Each number is 500 + 50 x the weight over its row's rms, rounded and kept within 0 to 999. Layers, rows and columns count from 0. Numbers have three digits each. The size before them is the row's rms in percent of the matrix's.

# down: layer 5 MLP down (transposed), 384x96, rms 0.0298, rows 130-155, columns 0-47
# up: layer 5 MLP up, 384x96, rms 0.0694, rows 131-156, columns 0-47
down130 102:502473465497463438525554552558514462447451521535511548465487464490501511503428521501509451523618456557568536493482504543443543487519518398498471
up131 030:598627549509544570490457445429542456421567538536428513476493538383442464520364505414476479543466428425575467493539490450569573538570462487559494
down131 029:407504436521424483515498546521476539529415461493581485515534469574534504434610502600534531442510558553421510489445533573405424483494580530445496
up132 155:497428461424477434553457444585468471555507542542567481424464505449469435505567453494512488527457547507530491446451506490490570447517475461446417
down132 146:454576464553506561498447455495539559427550567479462573495461470413520586440512562537495533550487496509478422498579532510477518541458466442494602
up133 013:500538481494522556548487536588445615447433459539474489500512444476537591523443495495425502354598474527549558550479450475533483437496505532506520
down133 012:493454513501520471494576464410565398482503550473529509446465522515531466497515502437521530635447559484488407463531537556505506541526442443473518
up134 018:456499378541459530436573501473497442479488466408464495526578485456518496509541491501528545491486462542552558541505395507530491516509519510457473
down134 017:496486620508623435556439499519479568497437491626490499462404498517433529492470510456557446507494530463554482500500500510471467515510503484517554
up135 023:523520388470534553444592485432508422504498511414465544572522504425510491512547491554559538568475478595503536516538413550516517490512552528403444
down135 021:460462606525514430566431502587483627457434457571487499429490493553446533540451495417565413453507521420522472514469516485480458544506523465588564
up136 024:487484470408513545550491557392455497423565529417462524437479411421547431605518456587446498501516419493541445465484447460592464462489537461486423
down136 022:508521521532528418426537461563601533560443441596486503534502551611470554420464455398586477459399522478511564517506480516408474555520514461539576
up137 065:497485539525517597489531463508447494459569546419472501527396491562509458552486525417465489542437422503437570437454557616478560485489509472433466
down137 074:570455633483593501458474498488477458450544494400502550535467521585484401503416583477397494510487544488457449530529506552561523440570555352497502
up138 028:499500435544462469478489558492428507478486444424577418537518498631474431480535452528467436425516511497501546503424494418542439486524473574514507
down138 028:539483534502585485499542455419551470547480528571433502437471562458528614541483516472554579577461537491504518503564462511472554504481525416475433
up139 015:516482513389480594528498482426455422541501467440513541539429497409521466550571537558547572596447531527500440455530497599448548454538549429430397
down139 015:438550534586529382418546528642528626500494499521427491486572511592492508503411484437542409435525438477476559550487478466537426580438495473566580
up140 137:470469578557487492465485501443563436551564622481435457569504494527428425500385458533544507496426468468528484500494489515500548469556534411520498
down140 134:534455477448469518571485466542410541479439506498524498484577459509509444541591525583448480493513552486514519535463518468452476533444539620542482
up141 015:488473543524573410469537534522456583400537565565545500427497455547457502479489494473503420563528439472554532430519604468522469550389431524469562
down141 014:528560459469378583555460431444537426599495445442500456510521561431571486505491470527490526403462572552442465514497443504458500457666493499524465
up142 018:543460486443519509434523471495536498451589571511520575461477381450534418524592469519546571624436492524516533489506541538514486495491527489411433
down142 016:470557575581417474544461507564438501536410481509493414523514577576414559450408507460523403407515467468469483558519444437494498490526529482617543
up143 007:565457523448488580501548436437472425505498451418519475549468530487551413501526519541515527569436478527558491461529472576409550445494475470427395
down143 008:436563512550517390444557550615513618478424519531387465425559510573433575514462495455584438475539504459409555552506441506531478575528526401539528
up144 058:465522499459497433447502519465468511599464492421558529536538559576509457447638509562530509545446607511476453512528548537447462495551528558471523
down144 055:534476570554492498558492552489540463468552491626441499466506482456527550588404505478539500432518398456557535565539435470583535514419476454474491
up145 032:488556586551548567454452494548487556458497566584489482510501505506381543511440561416551463476481442458561482480553523500464520550438443466484535
down145 029:472536422470419511537527463461503451536502457438526508452527476480604414467552436591438507450553575535415444493435496567487534466611502559497528
up146 154:558533574494474595596444522519553386488442489476574521542430494596450515497492471517434471507478513462553521511482526534513474488605472586448595
down146 160:541460487374497435441508440481488492486489476448437524402460439477490450455537538497528507543487403529574463471389660505473506516444603537483473
up147 046:500572525486555542474489601502439491494460585534550539580457529528345518585499538536543446535515471552549444425533489492498511498469467469370494
down147 044:510478449479415448533506410495589546515551440487485519375615564480682483507499408457559539389511565495441492493467520519498518537582489571562513
up148 193:528469584422531658505536470453523490507506497547478524516557443428477431501402508511469487526513481514543375516480517550461389457500494567432509
down148 183:549546495506501553554581522495533528506436449488457555446563442465488541475487453569539552455510508456337510480543539481479365493473479521544406
up149 026:457491536573496431441511524552432559506449503478555431501586543642452502469475510453477404445516504476609541521491532431468440565434418513524560
down149 024:513502475469521534568530493404535441546500478564451491434459481365543514513513448574492593513528566541453494511533434555508579460602485490417470
up150 134:531534494565528620498471608500523480521520467457460535489474421584479505523515466603519442523474448501520470543533548516556466528542542444463525
down150 126:433469577517513385439561428511545506478483467539548485465507524465481464352482517495524445454528500536485460513542509482522500512419492476579470
up151 016:481517606552541473472482485479529456508485564515516459483556609554414519507390543450503438527461483482590462486541527447474494566460436487512548
down151 016:482492369450446557543477537488500480501522448534528512477505433404530475471578419578474563445574553563429511463468481541485541461600520577451499
up152 031:408457531486603478488502577514458638564453549515498478574429525562430560521506562501488351512542460522500448458503566525469520525468480519464513
down152 031:585459442457397493472519442470569481427599443501532577493538465458600447574508422454454557498476536553501437508447467500540565493565459552555494
up153 169:481467460464453537419482547549475495401532364423465587432525617519455440522499511531546475506399538466490512442526537475503555513437545526480473
down153 155:504477431533574426495618470460443527453484600526515478565497434538496531445487506527479511482451561478464469502449517499512514509425520421468493
up154 013:496432616474586440506508524436456506466539574520535476426511523534503503513440492481496407573476462485591445415515595475484488557391437489502502
down154 013:450577384505410540526464510525561469565516435525489505525547485467503489449512425526513536387496581555443523526491437481471524485668516481485519
up155 020:447452597488548480488479557524424555399534517572574472434465427505421488525465497452538440549508457428559494410483619472508475557408431447479522
down155 020:500564437505435493471531456476563445663529484448458473518531591478590489465489437548479520406458573604431489545490416457470495493620501521524495
up156 016:564565432520514529415602461470540481401546587481432558481528474412492469514495488470481523565465405554609541512569420502538501517461445534421501